{"n_head": 4, "init": "normal", "weight_decay": 0.089, "schedule": "wsd", "decay_shape": "linear", "dataset": "wikipedia_en"}
Each number is 200 + 30 x the weight over its row's rms, rounded and kept within 0 to 999. Layers, rows and columns count from 0. The size before them is the row's rms in percent of the matrix's.

# layer 9 MLP down (transposed), 1024x512, rms 0.133, rows 642-646, columns 256-511
084,197,216,184,162,258,193,235,252,144,201,193,179,195,191,160,220,190,227,193,181,158,233,133,194,210,157,197,194,181,226,273,211,192,187,198,215,251,227,179,212,194,192,159,212,199,204,200,187,166,160,202,204,197,194,222,217,243,239,148,148,251,252,225,231,229,208,217,180,236,237,250,236,212,179,190,217,192,143,215,198,219,147,161,168,224,243,168,213,191,174,254,226,200,181,156,227,200,209,198,168,189,192,212,199,248,200,182,196,230,228,255,134,192,166,170,228,189,236,246,253,264,207,185,230,217,251,226,218,196,221,215,247,250,179,211,207,170,230,182,182,243,208,199,220,179,197,167,225,240,194,192,217,216,175,213,181,168,210,194,198,137,207,228,213,193,202,201,243,201,201,249,223,190,189,249,204,228,188,187,192,180,199,217,239,180,177,159,213,172,189,246,185,280,215,204,191,235,173,134,163,196,146,172,220,261,188,118,246,203,225,181,185,185,204,217,234,224,200,196,222,139,199,168,213,178,205,218,182,237,256,179,199,201,196,174,196,237,232,184,179,160,211,209,179,164,239,167,238,175,222,239,168,186,222,180,212
104,222,178,134,221,221,196,176,230,141,200,220,236,165,240,196,224,220,155,200,251,224,215,195,205,132,239,174,178,217,244,224,251,221,248,204,203,182,198,190,210,228,169,243,195,187,217,192,213,197,183,165,156,223,182,199,184,196,192,133,163,262,186,220,179,224,153,197,182,188,154,229,214,217,215,260,162,263,187,168,244,260,209,186,213,225,252,201,181,181,171,166,203,154,208,197,157,191,178,239,205,164,197,228,182,197,174,208,213,208,193,190,242,212,187,205,189,207,208,216,197,203,235,225,198,199,243,211,243,195,184,164,221,249,169,188,221,215,223,81,160,133,191,186,200,164,197,194,193,206,182,220,203,224,226,209,218,220,175,180,208,197,274,183,211,191,212,183,183,228,215,240,220,160,227,223,226,177,231,187,195,195,169,218,230,220,214,240,180,188,144,209,235,176,211,203,186,175,226,149,218,200,197,205,232,209,183,241,249,169,231,191,191,229,151,257,151,211,231,194,171,153,198,206,191,186,165,204,175,180,186,178,244,183,163,184,242,203,265,207,258,188,206,243,142,211,229,215,169,191,149,207,175,204,184,188,177
104,225,159,245,191,219,203,224,197,167,183,252,146,221,180,179,207,204,201,219,199,182,165,188,262,213,184,187,219,186,253,159,203,174,209,248,186,174,207,194,188,289,263,231,181,211,205,186,173,239,205,211,128,200,139,175,191,187,217,173,282,236,201,199,210,202,212,233,201,194,221,152,204,178,241,240,239,268,216,235,203,169,193,215,213,197,214,226,195,155,168,162,175,219,137,200,223,215,178,218,164,159,195,182,198,193,204,241,146,256,233,195,235,202,206,164,242,243,160,221,171,210,244,205,194,219,251,193,219,255,208,200,199,251,164,193,187,206,230,208,174,233,168,212,205,167,193,238,159,191,203,243,153,217,222,156,217,166,181,169,223,317,181,211,183,164,187,221,186,205,204,213,193,205,213,211,218,137,204,196,179,278,251,246,153,187,201,192,205,241,174,200,226,179,183,201,251,240,195,229,186,151,192,129,194,152,217,172,192,225,251,209,218,215,181,173,274,247,168,223,181,191,168,207,182,155,153,216,181,204,257,185,211,195,196,165,170,225,205,249,212,222,268,226,202,194,226,219,191,253,198,165,192,161,177,148,172
100,196,183,179,166,182,240,212,255,214,262,191,202,229,155,219,176,239,156,178,187,176,169,237,218,181,192,201,223,174,173,220,179,263,198,172,255,206,211,215,195,247,189,204,207,242,158,182,197,209,246,250,130,179,239,177,214,214,240,178,179,198,157,195,175,192,205,255,205,178,169,168,205,206,240,200,198,207,219,155,168,162,187,243,223,264,178,196,225,195,228,190,227,214,201,273,202,213,161,173,194,188,177,167,151,218,183,165,181,171,242,187,186,219,240,252,219,200,197,209,201,232,205,241,178,220,204,202,200,201,172,180,181,203,190,205,181,112,208,291,238,167,225,205,196,230,202,280,95,131,162,215,251,192,177,216,199,167,212,188,202,186,204,203,193,238,191,218,223,175,148,218,246,218,271,198,227,150,190,202,189,222,228,205,207,156,173,221,177,160,191,178,153,165,199,162,169,241,213,149,251,191,253,163,187,143,119,186,204,154,210,223,159,248,149,163,200,202,229,262,223,193,195,239,219,218,149,204,165,209,251,254,234,233,152,202,221,200,204,233,240,181,225,181,200,203,191,196,152,209,248,203,218,184,200,201,183
086,193,208,198,175,186,210,201,156,195,242,212,230,232,193,207,168,167,213,235,210,223,222,157,184,208,179,240,168,161,140,234,182,199,191,184,170,190,190,185,219,173,229,202,172,189,162,207,252,166,228,193,188,219,163,189,217,189,235,204,222,132,140,137,239,175,225,156,212,221,183,164,177,158,184,174,189,214,180,211,157,186,191,283,195,164,187,240,199,195,204,226,230,213,242,207,186,235,162,223,190,183,211,225,218,180,151,169,228,218,211,179,283,207,186,212,204,211,225,273,249,222,206,142,194,176,208,177,160,174,181,220,215,158,173,142,222,267,211,171,196,190,165,180,189,222,179,209,226,250,162,130,179,232,192,185,213,232,145,196,212,241,207,163,246,186,215,196,210,199,234,238,172,201,191,183,149,190,163,166,272,189,191,180,194,211,192,186,209,198,162,207,238,191,226,217,224,257,241,347,189,209,251,201,183,161,161,150,225,234,180,224,144,182,214,204,229,195,212,193,178,194,194,201,182,186,218,227,240,194,252,108,178,244,205,182,188,204,247,241,246,207,190,210,234,244,172,214,172,234,173,223,191,144,234,158,132
# layer 9 MLP gate, 1024x512, rms 0.129, rows 643-646, columns 256-511
100,168,137,183,204,236,220,210,219,181,203,145,169,221,200,211,205,207,210,188,206,214,181,205,171,218,153,185,157,213,231,222,220,221,216,248,193,201,172,177,204,167,162,182,183,150,229,196,215,169,220,172,169,230,152,179,193,183,181,208,183,213,191,163,251,204,136,206,199,157,244,178,201,172,199,172,187,225,236,176,139,300,188,242,214,230,159,227,208,234,125,216,250,182,198,125,208,264,160,236,216,123,217,187,232,226,213,164,176,176,152,196,185,199,196,164,180,222,208,188,196,181,162,148,150,215,161,199,215,202,189,188,201,214,193,236,229,199,180,178,227,176,207,218,164,207,193,172,250,270,204,219,209,233,227,234,207,231,185,199,190,186,155,234,170,188,189,212,196,159,221,195,212,274,255,239,202,212,126,179,251,198,166,202,232,188,187,236,242,201,184,152,179,169,185,150,210,182,180,186,186,227,186,201,189,240,226,226,211,134,180,173,178,278,212,231,215,161,209,198,235,206,196,157,234,223,215,195,174,195,193,155,199,195,196,185,152,242,182,175,188,162,209,197,147,178,156,136,138,203,173,200,134,240,254,208,135
097,205,225,195,182,162,259,159,302,200,272,197,191,185,111,232,213,162,190,165,163,201,240,157,245,267,186,181,247,205,204,219,200,181,221,187,201,253,146,131,188,196,233,148,202,167,225,206,176,218,158,190,200,214,189,207,162,215,213,230,201,189,185,205,247,207,232,210,199,214,199,182,174,220,175,126,221,211,232,179,186,135,239,235,145,240,184,212,209,210,189,233,205,223,222,166,177,212,209,234,150,222,164,188,170,173,198,224,188,213,189,188,125,130,174,261,181,153,229,185,197,159,184,150,199,176,213,225,183,177,243,213,208,249,169,164,222,224,233,203,225,206,211,153,230,234,227,190,226,247,181,159,220,211,226,241,200,158,115,223,221,216,136,133,205,189,149,205,168,202,188,171,172,210,215,230,219,203,189,189,201,196,185,176,256,238,191,235,193,148,253,206,245,238,217,166,203,161,228,196,183,235,215,168,228,252,218,196,210,196,158,168,209,221,207,228,259,164,178,158,191,181,230,212,199,192,196,248,253,163,216,186,196,212,203,218,232,144,184,208,185,189,216,199,202,191,194,184,183,235,185,231,186,216,205,134,240
090,167,225,179,201,235,193,168,187,195,146,199,184,267,126,206,219,139,165,193,189,207,258,159,214,195,192,171,190,195,190,176,214,220,228,168,232,227,212,211,201,225,243,273,235,226,210,173,158,158,219,211,203,208,173,205,182,231,182,191,213,171,223,226,207,198,236,187,148,223,200,156,197,239,218,206,213,234,206,146,188,208,206,154,152,203,183,158,209,226,243,186,183,215,203,194,230,208,224,179,228,134,244,227,156,215,202,187,261,263,225,275,184,193,173,160,171,175,223,192,186,157,209,213,224,134,230,196,227,176,235,231,262,207,201,202,216,155,172,210,214,173,156,158,225,242,180,185,179,248,176,196,183,215,201,194,228,187,199,202,193,191,125,229,214,194,236,206,208,225,203,205,211,180,192,186,219,213,280,215,194,214,229,208,220,214,193,281,170,151,218,183,217,229,205,205,228,159,238,194,151,192,187,225,192,230,172,211,207,187,193,197,175,189,197,192,197,166,137,179,193,109,201,147,222,178,212,209,190,190,170,182,194,172,214,163,181,237,209,192,175,223,180,248,198,200,190,196,218,166,204,185,212,192,212,238,162
112,228,205,166,201,174,153,196,147,225,207,173,186,229,244,193,194,234,226,226,211,187,195,252,234,302,218,197,174,198,181,265,214,187,218,191,171,210,198,178,247,180,222,100,231,186,198,190,180,226,187,219,219,210,200,170,226,177,194,210,186,138,171,204,216,177,209,219,168,161,205,164,217,221,201,229,230,176,149,245,201,222,233,211,213,208,230,171,234,233,223,231,168,167,184,244,221,208,235,197,149,240,171,190,200,198,205,176,176,139,229,168,162,211,229,252,149,197,227,245,179,156,206,170,204,234,228,157,264,223,196,219,220,239,148,238,192,184,217,266,213,230,223,195,213,189,195,222,179,203,181,170,220,239,218,189,181,194,200,258,205,202,177,197,194,145,165,238,200,156,142,252,212,216,182,164,202,193,213,239,191,170,177,188,225,201,260,204,187,123,184,169,182,182,137,220,253,175,204,113,201,177,182,189,202,177,211,201,241,111,200,209,179,225,187,159,224,157,145,242,214,202,140,225,237,177,244,191,194,196,185,213,224,212,265,215,181,204,198,148,252,202,209,148,208,205,215,204,194,208,195,182,133,140,219,189,175
# layer 9 MLP up, 1024x512, rms 0.139, rows 643-646, columns 256-511
098,201,173,150,250,201,254,198,174,195,164,180,205,168,214,201,221,205,212,153,193,182,254,171,256,188,179,222,262,201,230,189,227,117,226,162,191,136,197,196,191,210,179,210,214,144,177,188,239,198,238,243,164,173,241,131,204,159,202,202,213,177,195,170,199,266,182,189,222,224,163,180,176,169,202,161,192,177,261,198,169,171,135,230,183,177,201,160,219,189,152,240,189,131,159,208,183,160,166,184,193,187,236,213,225,214,177,162,182,284,241,142,149,214,183,176,209,236,207,206,182,180,256,254,135,184,175,195,199,153,185,163,174,230,173,237,166,232,222,234,216,172,183,193,170,223,208,206,186,207,212,187,168,214,191,216,175,235,161,139,188,278,183,194,220,191,191,191,256,203,223,172,192,175,194,171,253,210,218,201,135,172,183,202,185,185,186,193,188,229,191,210,215,165,244,202,266,183,168,161,233,200,202,227,185,221,204,222,162,201,245,196,187,198,238,169,193,212,185,204,208,174,179,176,201,238,159,242,221,230,154,240,158,183,237,173,263,225,223,170,190,201,194,263,254,255,227,250,195,166,147,179,187,207,153,156,205
097,212,210,225,134,151,185,240,234,210,217,215,164,196,221,213,216,225,250,173,183,243,192,150,211,229,239,162,152,186,165,184,195,217,229,194,254,194,203,215,177,241,219,215,213,209,151,245,170,251,183,167,189,207,227,194,198,224,229,265,219,220,208,210,196,218,191,216,209,178,154,195,174,278,196,202,189,235,219,199,219,202,217,188,178,159,147,195,255,183,209,194,202,219,242,222,193,186,141,181,157,263,265,192,200,134,163,197,243,171,234,193,162,150,154,219,159,167,222,185,184,186,215,182,153,243,188,237,186,173,159,201,242,196,265,200,215,186,183,162,170,219,211,175,225,228,188,198,186,224,205,233,158,201,163,230,165,207,217,231,193,213,184,253,208,176,243,255,254,198,250,184,224,201,234,226,214,133,232,173,274,173,238,242,223,216,240,197,252,190,191,237,165,279,207,199,275,167,234,203,206,209,164,220,218,203,146,155,204,169,185,227,214,236,168,220,199,210,164,239,221,210,215,162,203,238,188,236,115,183,204,216,154,174,218,195,247,249,157,234,206,216,141,209,217,202,195,193,242,194,136,238,165,164,141,202,183
095,164,183,244,243,258,164,192,205,207,202,213,247,126,200,143,216,210,202,203,276,184,190,227,180,287,179,187,204,178,248,213,153,230,198,229,243,187,215,196,221,171,193,228,154,200,217,232,174,207,208,195,191,198,180,262,238,169,147,222,261,215,170,221,202,236,228,182,223,259,242,249,217,230,202,167,148,227,190,228,247,206,224,183,196,206,218,207,227,203,204,182,234,230,256,159,232,208,226,250,180,235,199,222,256,244,170,210,252,111,189,168,203,177,170,210,213,167,191,189,192,217,167,222,184,206,181,202,259,201,173,223,233,199,224,243,202,222,225,218,184,236,250,204,216,212,179,213,235,210,198,224,188,215,208,208,203,186,216,244,187,181,201,248,240,200,155,261,166,197,212,241,179,202,211,146,196,159,194,211,191,200,208,151,134,218,190,227,213,188,221,253,243,225,201,178,142,194,249,241,196,166,189,229,185,151,206,214,149,201,192,225,170,244,238,158,218,176,171,171,226,198,209,249,175,208,178,178,211,242,147,203,197,160,183,247,215,164,210,200,212,152,198,197,202,180,200,215,210,227,187,215,232,218,217,184,192
104,156,189,197,195,202,210,180,219,199,192,225,197,220,209,219,176,214,241,219,199,148,191,199,206,204,165,252,242,220,160,206,208,193,204,220,181,247,248,191,157,151,155,205,210,235,241,241,226,202,160,195,219,218,213,175,151,183,198,200,163,223,241,141,234,228,153,194,219,211,243,213,180,163,214,204,261,202,199,183,204,237,175,198,204,172,194,207,230,211,239,249,197,247,222,241,212,189,189,200,198,218,280,180,197,242,208,224,199,203,249,203,204,196,176,247,239,176,179,187,230,211,206,200,146,188,150,217,189,165,154,221,184,187,220,177,150,203,236,232,184,173,257,162,208,158,213,215,221,184,242,210,187,156,176,222,208,241,231,245,206,269,198,216,162,223,186,124,185,194,197,227,239,273,169,219,235,222,241,177,181,220,209,227,180,151,270,166,210,187,150,247,236,228,263,248,194,187,221,198,185,162,251,191,157,204,188,233,211,176,266,245,181,212,226,196,256,223,231,202,190,182,241,145,193,164,177,217,237,217,235,222,138,211,187,178,171,234,237,206,195,199,199,241,222,204,209,203,189,186,218,274,249,192,255,228,266